From a checkpoint of a small transformer trained on Wikipedia: 119M tokens.
Each number is 500 + 50 x the weight over its row's rms, rounded and kept within 0 to 999. Layers, rows and columns count from 0. Numbers have three digits each. The size before them is the row's rms in percent of the matrix's.

# layer 11 MLP up, 384x96, rms 0.0747, rows 321-383, columns 0-95
091:431485529472526457419481524408519516413495557576405460531555482431549538478530428504371508483503513545540460510494477541409447551594429512509501450558494468653487615448557582457411520517547518471459510504495546496430488486525470522539570486466525392491512491500462438483496466537559535479
098:465519503495612568470422424433463468517468460397499501529424634460588527510434471536578489574533489524498439460499538491389577467520443454582495474496525501493499561455501536548525418440641488511481552552552479562520522449466452545525498451499553485524464596436554477490501470522433478503
098:399530516527465644494499424544525570550507533486497489494475471501551479535478474573542510437507508537492508501563453460481608520465463536593425537529524436537563434474484545506530446547533525477548416491466488489479439564534408602517536524533519539505475548521554521482508539446454675379
108:522518490606506542553599541506431527421521476585499464586509577520492530476474545487542541554597457399513526437523562479434478482555487476485597591484556514494507597515553495465539555566482467503513463496579461526545513433495513562573565518573524543480404555463399507443555532568555457474
091:488489527529555484524503476566559447587479497537480525478540486497461566560433525505446471497503538438566583448418469462496573533507438488541495530490469587521485492624563482586493571559430428568450583533458482457497486463519496548539454529480594456565499613510469613505507479464576620434
103:511551389488504513507504476499502512495510477538349478458508463446424396486504520392507505463532438538443430535482419548491539486558452472470525440545451481488536559466504475505550537409479515535464560464489619502511448479557501498597531396600489476454585524430487521480418440433532476422
098:458565439500472457537501539451467512455472526555509472575541505453493525480542410423505588572547499402560533505451452589397551494522533474528514529449454555613491349543571527440465520500603486498561528496529554476415543499472507567466514505557509468538468479419518438514515456445460462598
102:492479537471481519568555500473408521567555461519470586525512503353554497540442484419510460516518444517491488573443463440574349455530356488522534416497435533510485469552609488525549511518585490519540527515523498443429494481453405448489504491481551534454534486471401469499489548519449490535
108:549468542462446529469478491516435437450540438482485527606540470526498491462510534527535582562496485569494494473494454514554549434515527416530575441555533534542439441510576534514545599522614518581483569444427484411447441418477624535546424560493557505545501525478506466494610546469572504513
096:599477471444495546440454504588440390555650547596534551613515479488504558545506505393509463465494477505491488573521475484474536488564442454543407521502495473505577494488535567403554474520531563551427563518418515521489589477505526517475511499520425565466469522540548480476508530489600496483
104:509469501518512475484421543457492458579545529466536380512467443477516543451472530484450446532547539535442623519563539538599569531490535582438485490555532493520542474506419455586464428473577470499516528514498577514484443433482562463605511503588493540447587444463508432588541516550481566593
090:471582545529555567410538440463432524475585484415528510513509532459430477535550534573383556524537531460410448483398517515499517419441524492480470518558511454495441384448574468518494447553524515480488592465455559474491535474523504513486512473523474475383511512476511595604449482494549399526
101:505577499506491567520439541570539501454524464528562497525427542432547429538503499509547522531551504460534408524514542649509553521438476423516497552519472497546543548463536475521488473510530418510589476474523513456561522591585645566448545477475485582596493533546587474521580417502474558477
099:487495453550480623439585491430509535447509483487418624553503586479536561469511525460443514574556568522501584476422455614455522418457505544520518527514585382524520442530525514527480549490532505530569506579454488541429448514546519571496542557468569515573505532511498520556500421508572499541
100:590511488464520534485447412452565515533535488618526412479501415460460550580520436512475509441494528453494566384490548604502493433473509421484520562540343536525419486463502544546527494577539464549579497545503542477390497558494524536428561529496499530460450542450538533480459486476453487470
109:586481395455424579513502526575524453473473482517580463561477497489554560496454527520446467483509472421527621529528503528468520472523531437522477510477377521424630536544440517552443494553537544452485521490469483502549546358487407474597538496519458498574570524436552536513475552561511494485
096:423490463465550510519428533538559463485583477489422518539566536551417558536461558448516465554606484534466475485544619476426490522469464506482548458444438451529446522528423588476521448556586547574500536515529433550539413517479503535427496504509524569579470529487521615599565451546541523479
101:436533552478448550498383563491603448479496417473544561470505566445444531416558547506486494531456520499441491470634503557571536423514572519513537483444526507560496519435440556542457559459573453531483596496519506474457459452521544468482487558500350481544566430530549483522547535443454468487
093:512477570546485515468582465624593554538535460585576599526507591567520491585500581443481495457523527470478605463441495439553459485457453485472549538455489576530475528498509556528399512477485511495501504428494514382458432564532480575508556459573558507490448443468534498500555469527588444501
093:503510555506469560435476417562496555406524489501617414540513566445532504466498585527521443495542499509446536427508472447589494549535524404442570542461480564416453607481529537500462546497522525523535550444505549582540410399521443485553517483450522450473486493549557502518497598534420565459
110:570477538466511535490501492423456481513575515541552507527532505454467496501512446490399448484527547506420477518568547450503564513587470532444491635532562491641519490534468514483540605493498389508518573492499577502556525514536595472595545576481504595507536525514545599485570506471463587528
104:522550494477451526525498478521506554496495523538534501501511517485446542524546539444516462458495545432535515444518597430460640475464521528515497484512541532439496420500437521542430571473581462520557530435418561499460434557489529520609565615537500442437480444473459554414514512548369423394
103:585457452544491490443443469403475512531520528584451480430541525482514482577507526552458460396458586503526453517463469493476585509440512617479484406547535411477556446445474494483534424545561419474487484452435508508483397493527504566538481534541577450528527482504548578502546468456606604514
109:555414421482472453517379415496394480460549554531574579471506520471584465483550533479514522492592527587565539463539496462490485525598520502428562544526416440484429528521520502496587506468588505447553537409464543478511440470540512497568444504441541462549509427531516549484468458450428567467
101:571451420533579600541487458450536554464544515488510487557485476565580583524516439554501519453510534492415591539578470441486471562498445442445514482463447526503568476439490582488595487575592560527426540562536474492500527499514554435559520428566536487563456470404518533506427565568462459522
098:473440467513574502505538563492522544442399541466563461491515552541522496552474482507541534423538547520604428471391508613551603500506470480439504505491432492537562516542479459479491562519587430488557511451628535495483379483414499553454452462455471533581503516456568567420554511490507491499
098:522459508508486474613508576566458465438527424572514471508476433430456492539481541522452484454533431498529519448500460472487457449498475563516425523444572499469489494454621628598467637375541475472425546521466548576506549539520486580518518530468512547494566496524455502469506400528550496499
100:445530537471445407538414474568545491606524533517392592519427527501518497488498465526473451561551509523525550447519572438540482427491555464437512465519466507555626521473558500456519598493533545555628534463459493429527462500497497560508452496626540514550438512431478433473517543572451510503
115:537517513595585520460565431631488458524544522489548561528605507458528497527580531442483527458523453580525468476420541559534565585474536532435508533563489421529555542571498574581459504517436470389475417531454574530512557488523514525491449482518505538436543543470622480500535519533540543535
091:484450528554565549549472491558577527437467529568512461501576547478493512486506529543466570519484509554481595464422398549453463533580478480438557423576508448443552577524607475494499446500520528444509495466461539489521579428520452469556476518472500467602534498638604432473577522468498434528
098:508451471576494555578438495587509543508480434441427497547493493451480437488551494581435533548563500477562494510510579532498540569529414570580531545531553478501583425430456493401587532528529450493519440455520568412504487487447656548533529552500522471542593490518520562464471488560522548500
099:460588495513461549453460541538427557591512471497543455447499421522565520475539583590538537520504521579515554586536536595455579524473536494594528524472561526485582508404505551500473519577495530435472501533526637586435498497515526544586497486558588518510500498465586504479534582498506574489
099:536476469566538482429617515562472490473537438573469554490436434617488476510545494485542471474631511421472553499494458520474630487562573408451480528482473422470495509544545427487526515458525438496511512538532464478476484482479512536600425472601575422456460568557547535489440470521437487533
097:476508483478526504438483477497526531534506425455528459459566526474617466513447517466525543449528482419431575393504478549443532480418565464456500538577424410522541462513511501569504521545546507444515453453502453543498559530481519480535435520581490432418634540442453531580489380441463402489
091:499456480524473426420588440503521494478430485477494579551482552443533534451422601489536522579509559570522602479478471567512488548487545583615456518490537466568483492537447545496518486452495469432497413380530541519511565541545457564552403462462544494574519464488444511580528535530545597481
099:497550554512527428538524510519484468409476458530520457472512462594543493485503522510493595554520588476500428485466562425526475491430539481519538489573527577583567543481473489669570469517567452544570485523557561535537487431544561507486600540493546559601456554447522487551498425473549424462
096:426578497550509510573504505575538501352530593544505496462472446592500518504397568457568516503437538416420565442569559477474521457516429480491524515530461537515595437438552491495530556479496393543528515558520464462574476484537477498429516548560482550532537516411441502475506453420459519449
093:475477610502469470480460460575459507502513493495470506430520500449506533463582549598548481431519497512470532497433494483467538473534520587573484413588538461487567483545482462623455422483490402462542410525524505500611543566433479406609450452505585543516452551506523437554449466456526456493
105:506538506600551498552486499499460403567440391425482554488475356486561503503467533537484592539531414457583533461474464558550540530509509401487484590455420473475569515480512522586433403541483456509550484496437506525458494477510511463493437454552459498546519569532535586531540396525526531510
094:566525398501483556556474481533522469473521373576555459483533522569427488500528459492556500517484472487409485578564492513403550456543469465440511482548536500532519527478562436425434513444521468480439533410513621479469432419476482401471458498539456530571549400520522488498503526487567609443
094:522521483486521529526498513543488455598466484491410562446535546595515467443520534504500457608525469471453493484449543485456453398550510567600462483407512397519518526429451560580501527407521553529452505517517489601523473417534425549541446461515553529537464579534481414422574496468574496556
095:500398530566564529490480533504508448609487542560577488520529554441533484470501482551526457401474524609482442500495558565449572440555580575504497547505605412517515557490577448566462497522454458427512534509524489417440487501515433379563622526457511537541455499522509560487501467490533472522
096:540563536431487480495430557490531645500537505535539582474571513410590454547446462457500521548489537553480561510503463417525506563502531468458470460473592578524414544565453509504552460558564571504482585401478515524431522454579531478565519431513484494519497461472453507465547539499492517648
107:460417555571467525523496436546475506573599478510451454551512499538542563526609517526465551477527503626480452544526541559466569493556553539532539470425393529488476489409606533528451508467512499519525487531470487497524431490549587486593472548591570487547464508443501483490457533443431619541
106:534482596561538585448529523502416572488496485494478506607479494509491464465454606416478417433437510541460476576437551467445486480533539482555425556468485526487503600473498532540461553471571544563451470464476588587495477373491427471395499465407480470515505524528423469494552498455480510454
100:545531586481411474429462469513492609520488479509616534509513524570527559495457577456485536488533504575427513471520368513439472543445440449538451453501588489510514386506487480501506512521543539457584507446506545632540517481435513531483576450422435489529474528465459536457576449422475463446
101:396539556421460517506453553483428517419605545514600442512522507486467579456467565403549512584494504510559516569476537471514526512543496378507522456476528552593473422464536547594520527522486410561461525430448477518473529446497507552523506510466476384449487460453466525452536473537490512394
104:567479487472471419511406495530548544484506393472542514476437510474502462506567540499570561571529462535397586546487516535490501539550629458510468622423453443551626490487496521568508484531473509498439445498467493455462474444522522624497442468593539498501499560501474538521523423495517578426
103:531472467505573461399593431528521542535505543495481509482552456630446589489533494442548454519484495408512445443518534555477529553545491454475456523453526500510482546520547600474566561525490381507449541552541607426522525541554569514520449540485528525495562484382552495518597405456503472513
094:509541528506465552463524576507538503525559535464586519504514592498478482461507441491515486543495604487545474489663553478535499495448535535574466507507500474520545564511485547584481508530449446490591564336507553473424456515408485426544568550574396499469481475510533482514593566483479569506
101:487552499407500580407403527491513441545547519435507466486576448536532599545521434416463455541568551560435486496525603423419490494439490510556460503546534470515530412554553470479556572567492492532483527532464576461515554537474532475407574455605525588495489519481520520562440547459494531465
087:504511511402458588529548466438496464455546504447445569491413477451525482517538446445518521486526477461497576460531416396490562465571594453551481574490518442462427558528495451497503534548570536471578414514423585476559523612464501500535466524494390436537443515577471580514507432544524496506
099:467451477543507552481516505515447401471504414447383506468548500492534523487597425470540491558447460521503464449511514569511511552555588559518482406531559419473493490507562515477492497562431419602513338442449507468482469467541468487604476541441522483581487577492491477464549511553539560557
097:512517523442526520493491358520485481529516496437509608525585490538487578487485528511419457460501524480484584611520527448388547472445560511485452459490471479521485513433575471566410489488505433377542527442555527417470475548458575572542491575499470587556461559579533536482423488486502532509
097:486570585534550554515497499644454482425462485585411563441575490575649466516538568478438559503569472459483546468587503542486502506425480509516476486501458506480454554504557620562532492534491530437556487460446516520471465525558456480529480491502466471469419462446498513546450442538385524512
095:458459540516435500463500373463471583479572492530530522516428491407495506461607479492490457573485469532508482547564513556482500468453532539448477447444573549521511515493512467482462481645446535443485466483460445520452392435554432577479474452475541376583553415517473535528487461422485429522
104:393522534487429496569532505534473444512478473575526557454479450505447571401515526519549473441541555584516529436491540569581459615514489508503563505573536520551471444545426577499528518471496477478530416528480624485534426487487468459489462523514508505426435480522363500547517512585414540429
100:491537541526498559550510585534483616513573523511501565510557505502490553556448438515473478575495436550437501573545479452438504465478529528404473524563512473546464511519428549530546528612520493480521574518492528503494654566515483541464425489497528420601476499568571536477606454473590562448
109:483519474479489527532538524480527533525502475448479567524556568484418585574594464530546541562463556522524578517458569477527480421585462465573422509544499558586535550543494540563486600530502478504535504446466425572579481486517547552536583387473519565419437569469471574504557457435426527521
096:528445365549487477550456498495474492542447541503431532498496519555546529480553563443550548519591483539513562474634587503537510490566542555527412401429503494512568462485482491537418488575520477530533500527558561476526534515533525486494548466665521411521511451494508469514562462595525458426
093:573533440504562511442488548537515518504471529550363491474405480449513513547573465464403422458603478488465496407531438622475558518441424535515459498545551514535588466506498485466421468618530474524493639461509484509463466457559513524460517532479424494469431523456485441506520464537496475443
106:411408493571457520453438512462554555407540439472501470411467495569513531539562473391470447578537527445560537597502571482511527507541479535531492530494497523517514501448478592500530518438483484487439482392429562445442534512497443491553437476583619542565518533429451536553567574496498492456
110:462511405499492493435563502551589409439502585489583401461590508547526552555462489542501501565570570514607485477521558538462523492554497587408473504514516513525555457520510539487490544551542454557579593500466517546567436452537512485507502542494477584545518508535408445518529461563442592572
# layer 11 MLP down (transposed), 384x96, rms 0.0743, rows 321-383, columns 0-95
089:589565476526471584501424494524466423583526478406465579499517512457437506442476491521600539497528519426447523572476541449521605541450577439486609525432436515495501496421515452566487582480575444447473500498409528516552468528484518428485563512510471563496512466488465561452578487513622494486
091:480501472507530568503493529426469461478523564498561437469662533380455589518425447497448520425539447497504498506434502443432507471492545416499435519406451536550479517557490507466447439565515538672560540475511492511471500539500530525503562412468479470443521460440558410504504511496523447483
090:529530528494521519452456533469468529421469633468553535517443470538567494530465480467517565632481521477489490434519516486467473522497562500505534458547589567482472479485562589453380421589516472517461507482566465417453544540603393581455528547559446551459465475521460507492479559537469603462
098:571547543456572451635456457477589476518499494456489482502514548488517447524462565567526555539558454435400541438468465550458461515484586428509610391536393546482519550482447525523499519428563481468432490499471502431571597490400474479449503520490483463475533581493439467522527534555447494513
096:491567526474523561452583528407593602443521528609494520511514468542602467525503498500497525519478508502417520588566541503421460503582527491536535521521396469491581463497485578506435522616522496483511468450553522441569492512538473447462579507518430515475467496551501429536397446573492408544
092:524522533540415422586506565487521521505498527518481503530511536520472485465495493485467453434460538470509512481500547503491487501448511526526462403522559575544429468416538479444383353658520473469506515456397462497493581467478523460437564586414506549481486462615441530566513540495526428515
103:455421470544493579540517492498541525426450418444458371552485466367516523439478576541530579487493508572502499566409490487507449499643459498516463441475452473448437588450452454375455519540519531485512542497506525451530524500441478485451424511504452505529497484452487446429492530482596449515
094:566551540591447535530514451502463545533450500483508514452500481416443441516532503457484491494497497375477410517489521454499425485633412432512512432463508561458422488445506487481423547430452421532474505544552560530514445434428403490554533532387521496505469555556555484491528542600584494479
103:456488485467403524464462538481502459526496348499470515495457450572517566532436556477393478486493600515414536489532520589521440562517532444487476512466431560495459509446416569484459582408502586433417499483569493513485458503571455514511552478470509486581520563588468562467426475500535574494
094:465535531613493592505465496542440471472472557509475496464637529532396452436403557467582514455470523535518445444481444518546466617474513566525554497506561480487484513553514522439499511470400433487492414513468581478485426548519419590496533524523513469623416506539521545493467541483454494523
099:562485467492589489611573570474545471536502577522540533487555521459518574524541387485640490531402522544543492462521579471615524423476532492483396541607475498543509514465501468506441515538500483513582477504470532433549464581448498550536582521508496565476528537490487487555594561502459459504
080:505480483469485526413549546613504532428506497515516511565527457503535533653458490457493558490478485535482429494472476527456418581474537464477522546473537474506424607443456518427466519577486489542408559520598492493469477446578515564480485428488405512507529434487473557377522466557514389517
094:495436446514535451560397550517536481577504583525503420505534479509549471502477582550521467522568474573480622442575496464452487478431503493545558645542590484479509518554497536584495450474588494504424503458441423491471476442580529532372487431473501539519496451481539525502486463571517563530
093:490582531480460405544447512589580526424515561563460481529530482520530487523458423608528474500521505434533467460500502412553490555493552492492465468555423543518534547549501577503579514519466471420427555522527516439600483463354474449454453433492388512415469442472470488521561533522456447509
103:474575447600569444496433559455416509543507487485513467495503544474580507553529506555407476481518573515498521436495427568367444455463502559433578524452464479433443449464492532470574555538474505529494474519457522527446484499578552469400636473526576455473557507538508529466557489491464399531
102:421462577540451536492572449431480530573516495441521523463519533527530523498476535405470485492443456516497517407475510441499523481575571536440514517591495551649467528563399447525554518485465522527444584501509553413484518554493537509553537489565447499564421481516541540511453545383599503585
090:451528530455545438505476584447335571483438486475416469465556531497476439536535487537502592494558510509552414581502460444547558498484497526496494421508498501627446489476479502444391406576404543461501520542512563550534509530440513478520531501543532549536492424513464425421511529467479435532
100:375490518471461476488488544489587493445508422495526482447481508458508557404522528450488484425546451491398464548606526416498512474539497540555441587429405404520500449486422568526501470433497482446620464479482474477551483441556500509498455491455417455464505515484522445564433531531402434467
088:488577466521539519580451489455492457550491536497466463444480519443537573373486492653515488552529481542525500512561562555460540466474476473513530468530519505526507489411550462521486534561565533464510555490488437597609611509576502554410498540534475623505556558527514547487553590559477569498
085:431552529467437479550550549479455567585479535421479450508477404581466547516481553443490463565418505529546459461534565503511420538452563541510508489536429488564538541490471578467479469566508562515461507450480508556547506544538449478410417518462519546523542489608479522550411423413420539614
118:554468494566493493433586496382485569532413403458595516489524507554475579513526523517433560469490511423494462557465510504530500537509547523463373476461499583446517495546491510540443581495540498497422585509411556554496489518506527478512502589625503554417460426513565488434498466504490582540
099:438561556445505431476439559488504500479519424447487499526457468497523500533470427640511354514487482488540442453477586579485419427520523432570465552519539502500568495439464456549574420496533452432496490484575477589427481461411491565524534495488471533488463571465464523505412523497417517432
101:486506565565504604552471511607472493572408585510551504464482439418451418560501518485519492512483426545392424507555500491567494557402580414537460489373551449519461519499501502448541451484482529553576457482567441482518443480556483546532479548508573490510500557434532518514491488573478505413
126:547419459584505529415446487470457512510573489464438503527478540562468604448436497475411508447498543494493447585527535476584458503529497461514557451442525428495488458567543483453536456466554522511458480409556552571518418456577474449637465466528447404540481537554524459422558438488471566516
093:602503472485556555578511548514438455536453480425564476486492420438504482613537435486560486518498538539504500577507489518448537471655528409552497556457533574485421490394501582486398487574436506513538491484474445454500489505466522447494530478509512475589548481451468527479587497554579502417
100:531542461425438467556510506468488564523496512556550416470473446480485445431461476531409462509498448510516502427514521513472500504537448455518535420516499432548587520479526532451436387618481514427472459539508443464559575488499471478592428465493510461547478557460501425663526527527364526495
090:451489441491496485429600460438554584517612528408539487504500548550533449427520466505571507510507477513585436554522480477543582414599411441464489478519491459524491528456546451446560480540467499558607585517467526455557473473516560566536530336452464481552471556517502500474537480497477461496
104:469498460496604404453562578434443479477486547447504463407543481467551425525521446496508543519538585501435502515478509529485572503483475480458503393586536502453485473430469506576587512564469600490547524544462468483546484521503541458488597479463419546422494383440549460545531579504432415500
122:526454432496543510468511460407464431526538448376516524584480442441474451532488491518494426519536534607411429623477564606492486541495441516490447509458398436493583400506466517537493502489520550526519522466481376440535484509435514551527479502523449501462585562536535537575537458541499516511
087:609476525459438537467489446556548481524464574484485541508553499486432397465540513532529474454549488451516489471597535488517603429372532545513419476431464487542443390487462547504413552490503496503520532510514442547466477496471612488474484574506597517498603574532451557588437491486552530516
095:565476466452533498453502524463560524520550524626589517504490524555474508500486570427472450467555526417530449543500491451469560465475595544396501472518445552420453508548587528538489574447533553624475505495585519505447536461572361500423541453565507473477464447449479460529436510467541553470
094:574472385556457500476510501447560502464507471510451499519514504576505533501476505500497439510453412555539463462385433491574489580465514549450508520544571426541490527528538448452537600525629503419656446418389501450548520484516468549513539497505442545544556499469534506577482528459471539506
100:527523530515476371524569557497472542506492513495655466543600572442507467512460466476586540535447504514466579501531507480550529453445492442496518555574506574378456422515452525431536472529532491465509504392397513449506474508515534511493531495515470430480428457412483576517601448480561471485
093:570442540498399555429502427529502489454467505519525516500394515619493514475396505505519479520457508475489466527403475424562474529418482501466592558476550400512544575551496463498533338510530467521407486485483544436465497521504476584395471507507549468507480482476605497434486528534546480530
081:549539496473460497511404512585485491527564557437510489489554558456493563499545553541541581441532460503494513519517482500486568433504477513500428513547455571451515544480588526570518533602545447625505567571474542457515498512510470555378447459539474578584555603470489469514654538503487475512
096:527467424509429438470539442514542423508548542468563504605417527531420454491542569425481476632414518511576563484542528434562404521423420477502485473523491575486523430490470527509471458599483525573422531496507492408500455499532533511498457465508429541473448425545458479586486482466557544495
088:413450556508509433558487508466435519469440552489501509468461515519488506582562405440511470403485535461523471435478494543445493546457493463533498488492540536488486478516535562483486437527450633568459448439687528397471506522550475517483446470512514524552433473607556498561487521399478424528
086:515488483531568487548457553563502486496477441531493528494500480528472590433450508472627469511461460546489516497521527486529572431503436417417556486579446577419533537444555555457615553470547613561557497467485515451542456465578501511458617447541506500511504501435493445480620527466466418465
107:504478474519546499493506534480518450569522514530541466518505540561511615536482585522419488462473467595547421486383459479441652454607554583404530470534492496430536637474589537425562511547488530438466532486433499466545501454451522561442495503472526501529450532519510484576550496498497491503
094:490410587464507448452490471508529530446510476591452382438427516476539474546575541561495484476486465538494552363500498525466546507539500447444558462480463424514450516536469518503537464468470522518558550581596486517456522435444498550509498519497465623490571446535541602488612574575448495553
086:502519516464498496470517593394527524517484415424565492492552474434498562449455531459467504514511437601563540500526495432439567521425443496468420530551539517540467461465504526559477505586457542511522486482519420556564403477424530399531456416469490527494529547524543539548625520545552385564
093:561560514515505540466496471517501533452486409424482471435551489590469497553508510578549505498505529467483479476448445482561541545363441516556535497494535532438443476441526449551516597528504510538530565568500588672520565485440536525532512499574514459540552450580564502531579581429524546450
090:511509445577520514475518414464407375518538474540453412447509473592491598444586536493485511471495520451559472482471488512457487431391493537484539452538516498558572374534576516541484591418419432475495531567497572505575476551544466572480468537502546514530499567544527474577477455512512506455
112:557544451562529408428488562496547563512509495473401522513479508498429523535521516471496507491413512570488453520437466493563505450469449543626615545522454479542555392545540495459582547527431476466504539551480398555502434453411449519480498517530468479576442488431562529504579512473419448428
091:492512628562521428538539489344489588442516529491539449560520464553568437572453554477509492517494480503426553506482477421535520462517483510442461480518509527462485564579627473616508483488468531501501530534539558565578487445425592432454440451511451511435531509494449437507472483493444553547
113:515522474536480488520523522533456645499529458495540545492496444513510521518513646420519606586520499498520472489541422410468480492496511538496521501510586609504509481464547510532413586496495554473516486510488579569459507489416532466420604433410420443468470515503392498530608507505515521482
096:497486615500490381503487411464471586473482507460476443495505471563409500483478570426418515571446511568525565578484562492478515572541476417454503496563422504448542494448483475545591468511481565551434537511490504566505585559381492483589456481505447453486503481465532527390459430476513515464
108:436528441449439452506519396469498572565533487556463441492479444471410445455474501525519526503473420572571557375424548496524534480517539493508427416489560462521521471476465552414502562597570460556421501523525437520521498557544447399640478492442526531438508452493504477480563490500481538523
109:487489473598561502517502432497470587567434472533446587515426523523531636504557529483492522424515452480442469457551445538477488529491442475478471528489511551444440479409462581489444553577544553522498491397585572473480481556464608521529515581557428557516516523578428515446414489545488531513
100:477478619406582452383516502470533482432450404501520499517478477439507398449527456519474505523490567475429448613546573459453440559496465510470450538470467603479491458488493433520445484484541524535486507549538530561473531477537601407528384530549513459443520479443471532470457554506561569479
104:579548513464437481397504522566489480483571518447447437536466490520521517443441458423547587560405496463486502439482514409451534445570388535442437538442493561457541562511487518416498576521436462593492441504533496478442473514534540516603572448494484516608505456448474433489555502433551503502
074:474517471508440470508452511519460471492454545532481528446529631429475587510458468538477527489545478402524418508537577464623405548580467519477531504426466564485521459483454360391375432539531475538493463433502563500476518436527505490497517469488437445560491535500453421517542504533565534478
098:511565560542533463506475538540511580532492487444495508467464503511542469537476485472448487441503460497514480561520458490501438522515519469457582561522378486478599564483554490597629534506600623493567595546482567547553496456424455498438428456576498514395457524413458462446474465554490520462
087:496435578495508396470591432494461557440501510572465474588429468442565524552462422449523503549530506496485501437455525498597466537435444539533548536607412468559474515465465509512567514494556612523500448504504583560434511483600579480472506442513514557403567522423543528511517490461472474464
112:547456469554421592477501495524481418515578519467530527570451527520407453418496468440492467472479488500508410464455481533348428488519551519504593493459489489501425516561457421470446556452543451537501455514487488475541403570440484495506516558551546430489482482520505419474562590508508539642
089:449518595430513531553472473430509498456437447466401562522653469570502463516564549485546528505531560497574527559442573423505557502522567515563530505518478549459482453531493402516545551414558465493598541512458556523491435565478458545498521603504481564520454531422501452589506545461524535536
105:448465492559493475472539560438491504394510559442540531467445507465547527526530562455486448505477490531608508371360487427524536556593548468456521532415544540531502523450576476516544495585492448593525521545465470493473500529525455398471488482461599547420481511529463495486494542545515628531
089:567508437521484478457495469435488531444485500516545494375506580548531465567554509586529560545497582512372572544448409534589459513599463518458501579471494611459495492628488488481518496562495586554556546553502581515477551504471452563541472509566513527523478540541470519496508454528498546418
105:538465507525512500583477535515556446484565510636634353539522545544561532547448487522446465492540445516498489508569457468530544460358534537514442520498536496518482523531526533493541506448458482488550425515470482384522457479577507532508491584466485469537511490359439533531461578487568516501
097:596476474477463470508432542452454526443415480540450558543470334485535490627546469474483547477408491451477545494428477554491481574551478509440512419564541518455421570543482520500584542541462558484430500540451488454550417527430539491468498561629482523492516475464527508498504438463541522552
090:535407469458588557492470467490431503551478609491352466541534397418475503526526515507513505440588545492523504502457476522536467550429520467553525473502477492546469532477451531480420459518450513486439508454467593495481419600604490574514498483448490428549498471509576450485479517409461379543
119:468444453548556432517475492534504505421460353557526496485482512460518460488612551420466521533521495444596574539434485590527479608377527596504510505483495489503476565510453469535456536509496456418505515580393501529531511464543564477561558446536513486515520487526560553465585503572524464566
114:453515515575550491530409523597464500476528469498469511432475505459536486487570451560500551478507391510457562515434489417506503537534501555482537616530450445386520480537520486623549487500535504512433421471484510478392538498407504440493583531465493516416489392502549485493419466389518545519